config.toml
num_hidden_layers = 17
hidden_size = 224
num_attention_heads = 4
hidden_act = "squared_relu"
norm = "rmsnorm"
optimizer = "muon_variant"
lr_mult_down = 2.0
lr_head = 0.00914
schedule = "wsd"
decay_shape = "linear"
max_steps = 7485
Each number is 500 + 25 x the weight over its row's rms, rounded and kept within 0 to 999. Layers, rows and columns count from 0. Numbers have three digits each. The size before them is the row's rms in percent of the matrix's.

# layer 3 attention query, 256x224, rms 0.152, rows 62-63, columns 112-223
112:474489494505482472523508473493562510482505502540518506482512469521496502488460544510513551520497511449532499521506524479503491516493526480551523461529485521517527490516508485497472510489472484508488498488469505515474490534503508530455537553506502493485525461478497486475470527486484474490483499505540468521481550460469527506470511501508
110:519498494439500520536503530503532503468529524473534486479545515451505529516502471541475481502477473467507511512548531483524525493489490485524510499521572526487531481502476503523518484484513486476458474485549485494473523439533498471486508484486519497455495520485483502476500500483483531526481480485538472470478540470487521511492481525475
# layer 3 attention key, 256x224, rms 0.145, rows 62-63, columns 112-223
102:515489505539458480503528502512506476516519466548506501502471463578474458485451537538495526538516480527499516511506517525494502480530497519509521494526521459488515518481523514469510497459470473528503473459496488501505499523451503517476547522527463524525465557470536501481518495522491509489486485515518472536524552486552480547488481478528
103:468487505502526532484535503507533483497517474518525510511545500512475502519486493539488539503537459499537540520483459550525529484513496506452511464478494478539460491521476541514489507502510488517472502500487545497514451490506491487472446502478519519461466489556507483517498519515502472481522506518521473531495468499457517494529478467489
# layer 3 attention value, 256x224, rms 0.16, rows 0-60, columns 112-223
100:528500495492524504503466492510555481504493504519528450459529456495505449466559508541465498533469496439534478488508530494510506443499496518514492491514499486495484488537474498486493447506454505486518525515481526502513517488459515506504490547460524519464478520499518469524466520508526487499492485540522505501472507464559494485502482493501
095:474532496510479519520527514475499535526518503504521485513478486520514469530501523515490538494511482507522526451507480476471524478467548465508472472509496497485473512502540521533489521479480513480487530514491518494519471514470498499481485497520441492471512457481550454515507539523504536533476445487497539501528466502503482529519466468532
100:496485498487498505507457500521520530545523495508495485478475522500506513482448499537500465420528481483523544514529497487551521499446517510443468437502474458537517440517520511470495481487510531486524513459514478527516487543534488483490496512498490491486525477485534469490524534511526494475503501484527518490503490479506479496487489457505
094:486479517499477513524500437576502517442505473525483475506544487511455510493514475511481527525532548485472499456461506495532524519481502562491533497515524506488500506538511514517491488512511518502504472481505476550548477530491479526469519491481493475474440518468459505501495496472523499471487524493535479492481481508437517488521498492487
101:488485517497506541448486470494466488478544484482514559519491462531504494516488501541512463493513498511504545516551522505541520442509506554475468465507497487541558539500503537475514478483515539474498482494480496518473488486455478522513472484482490505543504474524521463476538447488512462505471524491477508526514516465478477527489475484480
100:470477503506508474479527503498516497476471498511449483517502522521499510497471464490471543430506490499529528520507524544500487507475505506487516468512472524473508514557501494506507491530501508474477538455499499473535520503474504469463511507553456484510538490501484485480520473460554493522471503479506508481532517485556477577489472471526
096:494479508445496511503549521472478469492476502492532497476535520512498518452513510542488525486491491532519495470459538485462492495523525508510506493486478520511505520489510519457505517484495554519471505488487504518535500506506545490516529472478537494442509495466483501530482478529511504463459493522467510467444517497482475485501484484516
094:527519484533483483507489515525501483481515525495498516517511441510492502497528492497534492458500499542483473533481479495508453496531484518537528517540473521555450501487514519455475523513500506489467481474517529522512510529514486472511554519504485484516526544494495515518489521513512498481512490512513517478515523505490513514541477515507
095:469478513470490515461476501501461500507497500521483498517514500467529508465500467468505438501501524480502430459528478517493513501512458495455508514500510501505482464488532495494506471511515453502488520522514503466530483504488514522502489522532486477475527476531463435504521525515491435522466543443497461489476477514541517495504482474511
096:490480475487526487507554494534501528504497520488504470506492464517532461505502551558454506511467530517510502476463525489481475499516543478504490490492479517490520462527487492526489551495527506521513495549472537519482558475513486467483530481518513438512557488470458509479504485483568493503526486490524500492488485488491504475532530504459
095:514500481444469477530523573522493505454518496543453497498487462528486510485518527538489516557488515473529467542540480463500498495494521533507519463481509515502521531523497476469522500463516485489513480460523479486506503502484553508492490476503488468494543487477515503532508495501533500560515477474476489498500519508485526526472488476466
105:539458488524536493438502512555469527522492488449494494467483473503517484502474487534505509488508458468495480402509461539524489495509528521518510496492478517493462489560535559509525504493490484507512496491477474529490481503464499460521490504498467505482472479515481497504475498549496483548522509488483527493498487487528527452491534496508
095:482501497524535495495513488476531515494473536537468465517483541504500540486525520453496526498497513496489462533487512508532496467535488503481497508547478480538511547476495555496501494513530454524514543533498522463453505534492553476502481490501509472464476495517497511491512537467556439517430442502510469540459515531509508472495513507491
104:465491503468438546553459558455562486502519530489512487499457496508522538471469509522517469493422499468518498542539473482499501523495491497474526522430508493478506510515509514551513474504474530499499486510451509475495527496439489491504508509493525481516481505473467502502523499496486478530484469479481544509486513507474450500517489539471
097:542497527500495516436518496470484508525503492493512453465467503505526524517497419526522497525485464508507520518483516537581484532514505507490530468512536458513495476505549519507474533497493474492473520523529469470487488479462535540502441471508515493496477479510494481534531496515467492492528462524542470516504486460529515522473474458503
101:518477524498491484463449479463454508529558460477489498491516527446503456530496486494483542491499528504515463479504491542500502478492509519494497528502498518456492523535526473478520529501495508520507464480547502510497511526506536499534524517490503477537480481520465554473487490513559492491477485501479524502497482512515490493516418521517
097:479490537497529468480474536503495514513501527498502476494529455494475501510465508547510503463486469501491572488507464521498480501516515486480472456493473438503493530514450484523500495511490483515496517525508490503503496524495514513461502494499472481506478472512543509466466454502517466527528497493520483482489542493473511536443478494524
103:432491469514470547460482506504532525485500463464505499495481484507530522531518476521483486472495519573472497524524477497486540482487527542488469452476535488495499511494515483488466469496520515520497493500524478491498470497496561514508514481528493456423515510495487470494497466527495534499567533513451502487519509468501481484489530486524
094:513496518512461507504535468522487497484508494517501507482516513535503510461539483483548465474541515514538491453521495482508505490494520536486521465504487519471438519524514516511547480486515540473482529524497474516479474525510506519544521489499534507537492534483462527495550479499505525502499507513436483521476471514468453492557508528510
092:486503498510495509482509458525509520511461439500535481479464500474484501458503498474524518516473554522480523515516494449497463525437541507519502468473520471522524511483491453469509508490543505482463505496516525510509485576456496526523533506492480507477510486495498521522518544536509534480496514502457498509459511502523466495476495516534
108:535528499498482466525510474529536464502469479481492481527486473490530512490528471459493515495478521461517477506484499548507462513474525519497517514481493490536504491525492490495471477478510487553478482489535505542473492544503490537512487515514503474524517474516431499491488547449504530533492533515543492503497501528518516495486508541479
093:511467444494523506513536487482467513536491496494479501473486506468496519465521482491438512542513494501506501474481479492514507483483512547510539524449501515480505495509524480508475498497493478531475543482490528492486513528442526492523494488487490553515523494486508505510485495510500520486531473513506492535507507495494504499496546493470
096:554486520501488476483514501505511492502489507484546473522558540489535536460502487554514507469513503550496513493486452534511522482505472478490490453532553530496502456515478462498481539483511459510458487505521513454494506485507499545516498459502483470498520500495477506495558521508469480497518528514507508522474527509473489513479479518518
101:487502520537483556501484492527445495564531485456479461533492521477532466498518498497548516553502480525523516484479503500511504522497484528505506463489480458489460499477527479470479514521465486482509508507473480489522472496467493514479485461501527533501486550541501504439535498495483511485534531452520525482458470497453494507565509509534
103:557442528501508502468534506484548511491514500543498491514525501507465503500485502502556477513549503510484517526488470494497494495506572520495518455505526494539506533497498509447554527486512500541454476519514478524513475501513499532513505506505524492463492511500507468464513505548491473468523492460503520466546573498496488529501472479536
096:505462497531502468500505444472502481500510475492536516478459471542509501511526548500514496483495536520530520543492469494464499499543495479468511517509509462520489509531479508548533447546484532529465496486470493499520517480491501497524504462485537479504484494501528458511507506530490533415510451496512539501534512497495435497499520484507
098:500512499531470534518508483513493478502490521505487503513464468500508478478530489448516531469492461511512489476503490458500511465494470487490550508487494490513505497474534490550557540459517525495533541513537517501467511478496532504487506503505517473494509516491524520474494466493537540499481475502558470488501499534526515503452504489508
102:474544509465505501478490523513457528520508491451505506466493525511555518549510486486507486489499502504515496508512501523503508520476450518503520485471485520468484523510500516488512462515517541490534524512496463430531493516468477526522468491501514481464473465518481512504510483517458484520503499536511519510527454498471530496465496463517
094:481500483486485515478503504488491512531504477535521496502551525486556488520531480509510505493490563492493483468516506508485513506506516528567547480503467507544498490546496591528485546471528531499520489461518499530494504492454518522490495498498505536501520530536468518487524552537498471496478489519502497524505500537502495487530446496476
092:527473526521507480497471534494523488477505519495524485475516491461497524517490527500517517501546501528526537519497489442518471469466497499537458478492467480507485526533491521496520474547483502534432478464510497494477540548504423508468506491528520556477524514512521483462516509513451516505497467546503468479464518477505517507463530515520
092:456523511461444492531507498464510477484523512522502467505584550469485540493464511540535544513503467500501533450494492478490528503479508462522493490457511511485490494500497464493489490481510491468501486507439519491508495538524480457502470492449530507477500513499471509470489514498506522489488532516507510502476537477540498461509566497518
097:505514495547547511423527512504524543541515509516500513488544528522503495505493496542475500533508490505483487490509519536523524508473509532503544504500481541503536501526501500499467436533453503473489456511468504482508504507476510500478491521522503463519461494499534455514581513491473540430496479499463494499509472476509533528505561507520
093:468518474501521536482504486492541470505475495520491497514504460501479481490503511514521508528484457466486473450503523495460492469564486497488468487478505525516486526489506511536508490460485436507519562519497489525541513521529480522533494506502486516525462523473505482465510467537515537457455488517509549530510529478508494510477509494502
095:501462508485533538481521513538505537447470530508476486505508487503554498496510524505498491458544494527518494481516524501526533558484497486426562455515497457507514500485499417500494511515503502492527514485502548491524490539474462519497534508468504516465528461554489512541499477493487523535467498501449476518510495507531461492517501521472
100:475500515518514530500475520497509501497510540502484514507472442510500491565465521500521476520492510517508510532546498446469521488474541532535494504493524489521496489493497480481496518489514517480485498527519521492527539502493455511536444535495462471508517524486519490490470541542561542504498506479501536451541510507484459466467489570523
095:469468544491537518467473529476482478493525466501497513446549460469533496521526471480512538531525470507468527507537500515522563516462458528487484491488493507509485514500481538457499499497481513469491470483515483455459454486504493494474502517520498515483509471519482486534465488475463491501526516488503515519489537520462486540494505518545
090:483493531527496514510481461496465509515477519452488518527534525480519502498519493516539468486516435484491513512519450510466531526469496524502495493537469499507482466478515482471505515451534508489517475536515485530457502478487510519516470498526509425529541515499474526493535483508458540503529506441503528513472523539506514484508492508530
099:484534525525507517444475481498527508458492496519472493510465547519476485496485491490456471533518537533503478500484529538477514548476472487521495501519463532463477530489489504517474503521540510469475515485499534485495503464517494530491511494500479499466513519537520492462480481474470504462585473484480551478489496501483457486458451520468
099:488481493516473517508524491525504472490445520476521526475522494503558428463497455501485502484481542534496479497520522492506522530472534483503511503478461436501479533440468488500542529494516497529472511500538537515482538553520489509483545489522492531490531527502447484510528498518516494526501501516531525498536495481471531503505495488544
091:496489488533486532487543474476531523443498500454555509519469486526506519489481520482529481492475526513496503555481514481481504471488473495493469491525490534479496473479484489497502535521474507489492528470475505448483524511482548467535541547447519513499530512535528522491466510492506491549482501481509514487501479486508490484501500513521
099:561530498504538497457500476496479522490515458471469483523492553522500505526478470527484501503499495547517541507485491506539505503474495527505471492493500520512513498459508509491536488534491506500488536485519495473544481533536525521508454481505518503524513528505528455502514524510520502491469464515451542492521524489453496463438510526462
102:509472469502519477518475478497527494502517478493532501516490489519497532523531484513480466465481478494487507497517507470525478502475522515488526523494488505503486518506518510512463488485586512543490483473548525475520448473522477486496483480525501556496509476479487513495477494544533524521453467504463504543490508495500537503501501507523
097:524486519520475514484477501547488522467501488495509506517520477531513481480521453476499446522490511477503474509530496513509511468485535494485540532502539451525507515524528513547503526512501481493510486460470515519492553557511477511434524494468512466463500491460523536488485518499549471506454536500458497488499491461517500520500473479513
091:493524534497443467516481516482525549494457493485497511465551501506487519495553513500531499464503497482530463493507490543493513477506565473487472515500513534532519489504486461541536457511505545520526495491483519479505483519491485490507483485492484501506461492524519500471519508525482474493511479493529530530453562460506517530485501524484
098:488469463483497461429453499465538498508489492527513500478506516492455500492526497525517497479504538499521468447477485508500480488474513500508475480491495469497507524518522514495501531498502490480514499483531530534493549493507461476492526505510521507478469527502496510519508565478493492505498544492518518495488503493464455503521486552492
099:489480512506531498502458504490465492486560478498498470479490494510496485534495521529474496523499532532469577523489509522539512474482528514500480501468493486497506505494470507464478496448512501545496518519499517486504539463468483519478494513491499488515478502503524472491511464552465509498537465463463540464487509527548474523528490477503
103:473544510487488516494488503545488521486537480473497517472516489474513483498480519477482492505588535480513486484492504477547458519503503477467447486481555498555494499473503468464507498469488493511497511504490504512503498505524497486560542433502502518502499520481497510415495490491490482492488508545533533479500501496533519514492457495471
100:506460523513520516477493462550471505510538469483525502511521515471532492508491461501521488483498478483505485491476518458484513489510470480516504491463544514472541543511495508519497491477458476505529516475522501488508484467459516478500505534490487551524492503475529511523508505488519491495491513509469503495478514509527490437482498460517
094:494511536494477476540549490479502493543495517443493505459499507514533470521486476522524474497512514484472545501504516473486542513513531493509510543489507491490478503531496486512469549494488501549482530535542479501452522448473501491457504508456488503476508521506498532465518504510534484480499539474465502503528520480534494492494514479533
096:513479501470465459486507500472572495534469529458512531501517447492494488491517499442489497520522528518463509495496520490464460470563523471502510516505500489524494477515528486497472527495502466475543553489490492524530511458518501476530497510504525486534476467508474498511489544524540534532478488469499564473533518489506512523472480499491
097:490497496507488554486472505532471505490447511504555493490508487500513486452502480512504535462481482483514491535461556510498514539529512502508509530507544522496511453521533524495499512478503509492521510540492485502502516519515461470532510493503499471472487508511464566478501479490469516421463485505529504494472491493516506523503501534485
096:472471509496481491485515506476514517455469485517498511521488488493451509470490498480509463480504535500496464485489504484511498514528500492531472502436487554470559505533475488494479474529474511472528521521534510518483495509509535557508517486520529502502444546519500483474428507507536514495487526455500511515508489481472457559547537480492
097:485478510519564437540545494522503514495505494473476493445489513538557489481492497518472490529469487493498511502480492482506497476505534511502516489489488472521462502515520526510513481496521498499498502513462485506479457524498460492533480472517464464529513479526513541497503470462501535483441528477493494483494487493443493558467476490481
091:496517514477500505492473500531507521528493506513536512500476457490487445507487533490509500519483516522505497478537501520506472501530454475506502479534500507494574527515473545503514482482485484547539457479488500510550494535494522501533544486498501476492521487509500515475492563471511530481501552448547515494503461488536545476535492526466
091:489534496506529520506502526526492478476505463482468489545526481504474510486520519537492495530478515524534509510480463452502529507473502538558546485465502457516502514453508492563500491477507487541527496450520490437452473500504500513487464484485501525488530519512501499500527466512534513519501543491525508487499510535555474505479545485488
101:546486550496486497520499490495517486493454491510495534511479485534518518492505500496513519517522497497540515472513471510494515522485505488500486506490507495510453493528442481485506509513484511443529506490500546480468485522554534526530504486477465437496455489485547461515424519530489503515505483512475521488486556469447474481493505492495
097:503479501507509468493519481508474526538479502511501537509470532498514456528495511488498528490462497553498497501547502494474510475489520527435516492515498523480509511548479437502540503473530503504513522524505478492470500487524477461494523518510489532462496495493486481467494508442487496551487527482484480490507476467499543467514452487531
097:496466457489493484479533498530557502470487480500521502523476490523479488481532514529494468527525510511539487464500514506523473525455497477520421481485492505505479496475524527469484520509471522515496503481446486490482520516499503481534523477502498501499471502485514488502517495476490503458480581488511517537512490488502501527492504471486
095:467527492513526496516515515512491474509519495490527501459543543520509506509500459489503552476476477540516522482505491506495509512495509524524463480499478484513544492478527464516478501523501467487478523492466513521501491459488529552480510496502520524475512532467518527560481487521541516469501516493491508515480460510506496486480471528503
100:507490472516492487531481512494493471477492483484476510485507507517477486452508463517452514468500491510509476504465472495494511485510496486505489548483509467491510459465490492507523472536521452481483477512493494536551491549509504471494577500501522499504493521506449521501446496475495486530450474501537502499527494514570487487519512487478
097:512443488503493488511484472550505503524550461443477520508527506513463481516523490484528530478514518522517540532493499494474506524515457518499496475462499499524475519495503528466535500511521466488506523514497515518451559481463516512488494494523453486465486497500479530520511477538509480448538491464501544502487476494490493519513509540450
# layer 3 attention output (transposed), 256x224, rms 0.147, rows 0-59, columns 112-223
103:511462528497517506499555507512501519503494532539476518543474519490502468502484469474498505479505512508516503508517512485480521560547502525499499457490523495506513508481455503505485508501511518493479493443480511472501461477516536489500515475527464497528545515484460583486536500449487482513510515485486478471513486490469518469521513534512
098:503505488499539494498495506514510489495502538465482466481478480485475533511489508510540518481522486486484515450484525512460483520534455502521477508440454488532499501517506494503501467484522496464496473506495501482455522491520526492544487533491496496535499525530461500508548479504462491491530466531519458510532515470468485443519499536464
101:492531510468498505485569481505451531528478481491477479507478498523482523517515507442478514528483494471506550512465480504476509555505499482489448477542515526453511489492467508534540514491508480508521508521481511477503522498452478458495481519487530489509489511517502527504540488520483509503508465512504501491562499497449511487501537506502
093:494512467494547534475472522527448485533495519518497482508464558477476499539496481542499457461481500491471492510536489508484494473528508458492428501531485500492472553479502514518495491474501505481503547498455531484470490476488529477530507514507519463465482449472534490514509514478470507498533484511489489536503499513531458496476495494496
102:488493479513495480519490508484525496522447518494471512516531510521496463486497475494526520488533539522505472515467459505498490497485484473519505485447489516516464539492525498472476490498476494513412513488530470502541529514510524477525497509520472506487512540490456475478461519525476520535489524538501516472517505548524526492474513498479
097:511527479511528509475509483516474513529512519510486527500475476483496477520507508481510474544503457510483451503500463462488504499535497477529501508483495513488432455514510504543469505481521527540485505549504471517489502511496473515529516472505522490521487538487505559508474525502517530488505442490504527496490485511470505456492478547496
101:494463482514484513487477488529525501457500529522482482501494476500508499503471475521549522488486520480472528508513463518504475512511514475499485516508511502485518494454497462535455506491497455480567521505489505462525506445542462502464459566549472488544519469511465527429525516518476510501501507541498535511463501517448509516465497506539
097:494514519465504484510552500549519522512470464566513501527449525483488507495428496527464496513519490462508477472508490510536499523456510510497525487460498497458530510533502465495479481519520510492493494514438496492502496480512441496463535457503510499514486476495527494457548526473489530517524524496516500485492479493571525478500529476500
098:487532513481541537530490508486495497527495527483489542505497475469521514446496548542529545466524502519508514511514522476507488498479534497494475522498518510506476511505494511494489511449492524484523491478508464494509456486482446462498473509495525505457503524472494508522489476454497536524468490465503504498530535511457489542508529492488
098:534491478496483492476516530506500501541453460542464516543481531531470500493496467470524476485502482421497513488506511469504525468499469524513482504507540494499477511490547485519493486525482502460519496439516524559514486481470509521485442480494522544516479529453505512559503501484482515469453515519511536529527504504505500520498458471535
100:529510510541512507470525494496453503505519508467495507506515535479531491514515462466505496517476510513510485500540558528493493459465465468491486514524502501477499515473519541503452494548494499494513530481479545529490455497506449528489518517500511493500482522523529540507478524492483513509493554521521536467469513526492483474536518510497
103:472494498510448520497510498508525514543489500539471487510517501454491491532483496491494474498492514505502485534497551477455508494501460512489428473490528491528520545534516480451489502504496542514535513529473486544497522494552485498505509504467535502485519515490475524513466448483534517523492493489518479516492521525505484518509484492464
097:520477493496505490501474465485519525490520485478534516474494483470482487505497519493498499463498515516530480506497502469488548554478490522510541519476551496446481518529473461501514504486466497458490463502551505517517472511524457504540469506475510497537509554497467518507497515545438494486542560515477490485513512511522519524537527474517
101:538508516515520545453514486510486516471516492522515542481545490564507519469510507474462530533505532525504495467487492532526508504456491488506473494538542519543476477486503474488530485491501486513520495524532505541477498466505511498481510487487488538514487469547466499498474492479555525491528477505513508521478492500487525521502482491516
101:488507488489519447521494511544454512528482489533478545528484484546503489499518531478529475465483522510506502479495459500467480478493488529533530500511473544528501500556478489521516509486496494528497497487443494553503510518561503511514521533534486494524565472516517504453473461496518516528527508553476493513521504559501494550498515525519
099:487504447545492492524511514532509506517469534469528546496500460541494534494461508494482496448510467501462499490481502486508490538481522486529484485451511504537500485493506512499514461479523509509510501563471518507504500495505463508488506472498497497493495504510522473549538479539461492530526529475523531493528459532531440453503505484494
099:536499443503470516510495465527530470477535519515491534507480487447499464497522460462479516517471529487499470511477472474518481474490501511534491529523504536497469486480532513495511486497514510536486513535513511493513502516536499517497481477438496536465476469504512518510518457504476550525482467488520522503538543507523481504488497496482
102:557502518476509511500532476547454464524473494506502485533495522498512509498533483526512455523550517471517504506458547470482489473474486491479525553487490511479512519504488516493536524514499551482482494493480486513517530477489495482530460513453473511499480513528570528488518529514502467507461457494500477487493494510472542473470495490469
089:482476479512499499521453493496508481533456484466512528518510523480517499492458514518488473534447518537484467487512491507529504529520519502468481535516500490501548480515476458459523544490494505467510475490488506521495577473497538498487478532518512457485509494498538512462480521484519456463514482490559481488530509462507454513465490501495
088:498524462496502503499498567465541465482459526469543492534513515519502473510491536486480460545519492493499486477535483526502537505523452467523522515523455555507489432524462536546505497505536510507540499563465460537552482475519522462476522504511512500539488495497508497476496475492507455535488472517521486514499499520497512474537530512475
106:465452536513472535509488480466446558520505516517500520509500487518486478522449519521501493518508479503506477464505511512494517504514473498455500508504449555451478496488517516460555493558509494464510498525472532475524479500543493505494548488516544530514486545468494512458426487522515478466497513477504516520510504513509527493598499514490
095:498527546536489511422532535500501444499484471548483502481513487463491461512491500457528503486507477524511466505492523488458514480512493462500498440472523494495545519488518511510554505503479512476556489483501529545494471480512489513508502512475498464481477535494500497500491553487512463519446481508497506505476532485515478495499484519460
096:459483495499503503510495497494490533505499455476486548443426439474512470489478524468507479485499489478505473525436466473489489510478500509477545529511470480493514531453460489509499495488483504472487547513498486517511508567483508498503504555493547521537479479536529502516506513494511504552503489524505502514519490525505525481497546484483
104:488477479489472483513506417468455491509460498525508512463490498469477523481454519496447490498537515503490498494478499484503484483503454490449491550505530496539525446462483486546512487476546497465488483517486482529504504492476519497551447509513495472471526510478500507538504487509488485550480494546458449564544544515524485506500480519519
105:516500452446511453500479503476516505545472505455491517515482518473501499491514485505500492465476498535544495494513494520469498514500452493527509524491492503441526480483496488532493478475500470506460518541490535491492508504537511490441477477489511479494461474547470542501527483471515563493477476511503482512516460482481521508426475501509
090:513502522504521491502494494483540520512473498505512437523496492499529538495533512501488472521497488501473506498484505487525518519491532542500456467461471556486501496493478502468505490460478490524460519534503512506501466502475463499489487498491453514527547480518472489464511479446527479511484524489499486508510509504544530480465436525495
092:523500476505490479451496521478547481504466470472483486485545509497487515579515510510482476519487520476482503544458485511481505464504539515493482476527492524504492494520493497470489534496469490495485454475489527457478475506505484504519511502482462502536475494521488526496507500566513517508525491472477493532503497472472496487506483556494
103:527508543496451477510517501549506470508511525491486528555540477485488498474480553475530527526506485525494504558494480510516537481473488512508526498530518526527519518503550483528498518493533510526485493518519467530481517463507521508506489544500542484471525505500503473466524480483506511518501507486508473515484507511513482524524512517442
095:523486472540500485511531512513494512515498538451492488473480517541473459495507483479445462493550465485511523524500519519544501519502503503467477460485507517496518486483434483450516478490502527501532475556511517483536487531552476492500491470511507475530544549477495484504495492509501500535491510475528467491475487483493507509470533519506
091:504514458483519498490508494442500516452494454486483498509514476521457508519489528517489497477488497505496449451461496522530524500557495501464519526492541508520528528470488465486493539473466470551496462511465475514553485476507536515510466489473503529459481468491465504491517479505510471520509506479471502460497506501483491432486483495467
094:507513469517494512466495461519508451480541492511552492484453487555494494516496511479469451511459535484468474483473561515488480486483485538516466510528508489505492502522530476489491496485517529496508496518536485526480532465554523513484533530545482511516466487480498510509532473498495498482477525496471480494514457523485528501509476493456
099:481479488506481529511509525498496512447462476490479490461515514535479518481532566510529466518497519526484553523504491524520498517509468498500463519504524439514502519439526532504503545497525493478456529505525493484535505459514505472498491492524508495465521515469480464487477496523486464503487494489522516484484497544511487463496430491551
095:485504477549514461481507541492511507538509511486464465503489489454501499498473454500503488495512529487525502501522461517516494518501479494483504467515521487503484529533470553517475496536526501507521466501521477499498525473551510466531559502509478507537515496475489475520490508452503472505535479528529478452517503455505554513484464523470
091:506531456498494541523510493502546483493475518509497493513499537498452481475505455512519510526486501489479474535493503494511489443530470473527480559474514489477512421510490524485527523487490511465542480506461454510523507521517489499527465481512465467493461531514464494494522464465533473466519487490511531542510482472485521521543519508469
098:540517483487478508518558512546499501500506508485491422461518476506516519471530462499512472503481467483491488504479503513485489509505497527495477505503494518472498523478538478548506510503510513509498505497468468524513542499495535511449550498506496514485498483495471504486496516474452495482521492546566473484532566461460561532497478491479
093:532538473528519472548495490467499497468470539475483490521474545451445479460530535515499481508464497552485494478508559521501476494555494506459549473482511484512560503519505477524506493525497501515480506491500484515526538529514493511489458463473509527500502539502531518487522497508505526531516492511488513488526434528476530465487494506471
090:488502497466483497480517518496491514463478522554492550410532474523465508500499488462483480502515505517505510542468549493522529502466513469499510480497483505516524481450537481487510506534493491495505514450516506476500525523519480463506521500495479522492490489496531458527456506481532526558481503498494459490547519516505510478514533479490
099:490474512483488516537490478537485492505440471443535491508528495492513474509523480538508506463492472508484516468481457484511474447476580560525532485467531543492498490479558461518511484500472484522520491509485477506487468543464487483459446476489512488543461500460502522487483492503496495537484529504511475467506515514517546530480446467535
103:488494468533523499520523461483487505497502453490479484507463470460495469520444516526502504494531473445478518509463460500497447515506489477519504491511492533499513491503506523527495517485468491497510464482459509465524484516468524527489501500464496490549509497513499528492475519491486515509493497488506450465530506531478495497535508511475
093:463542475494506489476494463500521460561513505525493500454508526505522497512531462541506492504500500486531528481485507503496541462478543465494500483477492522480519509530472480497524484425511504491479501516488528506498531534510491458467456482507469514491504494482477512511527477597504449482518478477492471472490531493487515538517517515495
098:489503501502474500530507495503491538513509503508532466492497467466469525515503539473484474500492490509524505502488505513450515521541567493498488478508476469522515461460489506515490531501500512534484499531492474548499516449452503496518465531505491470472465479506482539546562510531466476515501526480532480476485545490530524519524463461537
108:460525515508526508493573479509491495512478475493470524497494524471501460503469519470539496480531473518521513497452442516497497542551491469535474444534537490484535499512507495491490478520469493536479502544477478537460513524455521508533512511474509458469468527498520490486503487490460495477532548554518508517468486523533489526510488484510
103:505512498471477495500508524521542463536512555519471498490514535486512513504479498532488546469502494499497480506491493523459493511488479482505465488516494458461511490559450513488466500498502517492490513510473514527485441481458513491518531533495490531507501509476538467514529516495489500466504495499509519487517548523461426431458466481517
089:495493464506505548513511494507499473494503528484485476464480457482524496491466519506508469521470491530483474505516529507517464482529460571482526465491519485496488481516462539468474550543462492515489560476533479463485513498468501515500497512502497483512498493485504472508495509466472498518507504510425472522483514540485493494483509512535
099:496530520554510486535507503489500473513491500494521518562503514494536479516501457488509521526488496464497520486500512452465498514522512489494547548502508517502534486471467541517536510472448528484491516487487487443518465497498469529538547489493513499542542521493487490522497478502500494486462464485471532522505459499526524466492524482486
100:463488513513487482516517473512497506513489522491536524465480485516492471496476490507495501501498484478497497471483523495480524476516500519503488473497490529509484529494502487541532440494487503489489525469510497536448500473523518486513429506481480510506498496496476504494483515479511470494510506554526495553496492459459499487464509503493
099:515508476483505453519535484463500504525479534499499474506529519516519502514490483468509517498450480498488480511511511478489488500512491523483515491522497526499499496496491503507497495524528496467531511546489471518527497505483547497458433543527488484477479520507526495544491530489493505465502473502494487493518496460538506486479515505553
099:439508499495497449541519547513551492479480460488489521481539514506507485502490502529533513484511511529487511472553497525517500518503506491500464489515536481502489479492465502502528473508538562512506442488552507480468518520469473505537450499498504500495497506533549465452524485501508508556495466518499519515520504481484534520463527496520
096:508495491470502499484503503503489538510548506523502498506514503546502506522475453492490479462506429481490511510456511472470453498482480499508496515542514443540535489541468526472528459488508436480514479485489517591519505537514446506508506466478497468469523463490489493507490479509467491511515464523499506449488488562460481508492479515489
099:493507457494496507502509505530453519518531491505468490512502493484535514515499478543515516510500497433534461481476488483480503477428480502500481477475475499485482512486467565527525509510504478531448466465491495500500532467548456543491536470518483484458508524528508489494541491471469470459563499527484505490466532487528512520483493491504
101:527494449518521492478524509486500492495539454533480495508465512528483497505535494507460442501498516434469510486533466524492477513467500499495492485450535502508483494475461541514516524519502510498530554531510514506484531499541530483443496489483491486546504471452490468469514568539520528546546464482439485508517532499514461515493487525492
095:505499489509528457529507500498480470546505542477525490468495492502526496516517494475490521502459466491492492482510492520532484473495489427488557447515580505493453467500535491483553509469486492467479491460478484502524466525488466459496530468498532513505509506522498521515496503493494479523502513517517532516523512527502485495482512487477
097:530506471520439502488445540472499484491504542510530493525528455454471536534521497464505538454525505519497523482491494483435533472504445480504487513525503526472549509518501463504459491493506535537451498531519522510525539482517522488513458508502496512499478482491466515492442541521508487466533487552484542499495525529559509454495522503469
097:502506473546489438527481470500540474518468519507475462482544515494490538507499496510455513518541485440519505511478519475491534501500521522496510536489531487485429504463510512505476527546517488498473494496491557528487449517534503455481530505504513501508502513485482522490476465531472499507467468544480511474504474533496512534504531439526
096:518459531495526487508496446491499499492486508489506482502514519472498477505480460479505453486487534523484472468515514513512473469474484477482508508478511539566517487523513538451503522477493540512486500528500499517494492462452496513527499477550501511531472514500503482510492483491477510467481433547506480477491497485493487518469507500459
101:448500496504459515453519467541485499464524530521510477517459486478512474500535500518492503470473543527513539522504501514486495480521523528502459475503490488488512469481554501499474477450495512497497436478451458534536513524481478500492492530493479542524487454523516543475550518507479508533537501534495481524532507541539512516495491520457
100:548494484491483480478512547491507486482487459502488516494495498475564486497490522495484533484559481467491490494486555500418534486503504504521525515476491482494478473480483520504505520505513451487480473501486524471528518498444481511478454468492491487503468521519475515532505485540547450472526473498521532511501481534533471482546503533509
098:507515509511538514476475546528502501516493545493533496493534524461510536524457499494513523524511505439488543465510492501500529509528496533519519523523489494479517510479534519522527489480505497490507507497525519511546510524521452513505464498499449478491508538497536492512504479515497527550476490502492494488495483490530482459507524544473
102:549521462487494494498460536531509487494440517493488493510497477510516515531504530542448445513519490509499487481464510483519466495494492504502552511543523496480523488504496452478468519470496536508526525511511482494538512496538489457505532499463507474536528502495491470535513470519494453488482485528500523493489512479502507484547550522546
107:486498487529523533444502470470519536500503531546513525547465531490547519565470501487519464526513469485508517534539484464499467517471531494519555447478482481469499509527503514513495543488525521547530497528474529486486509435474480478466502516490498512521549500490491533555530511493527482498516533498459507482534501521507536507498475494510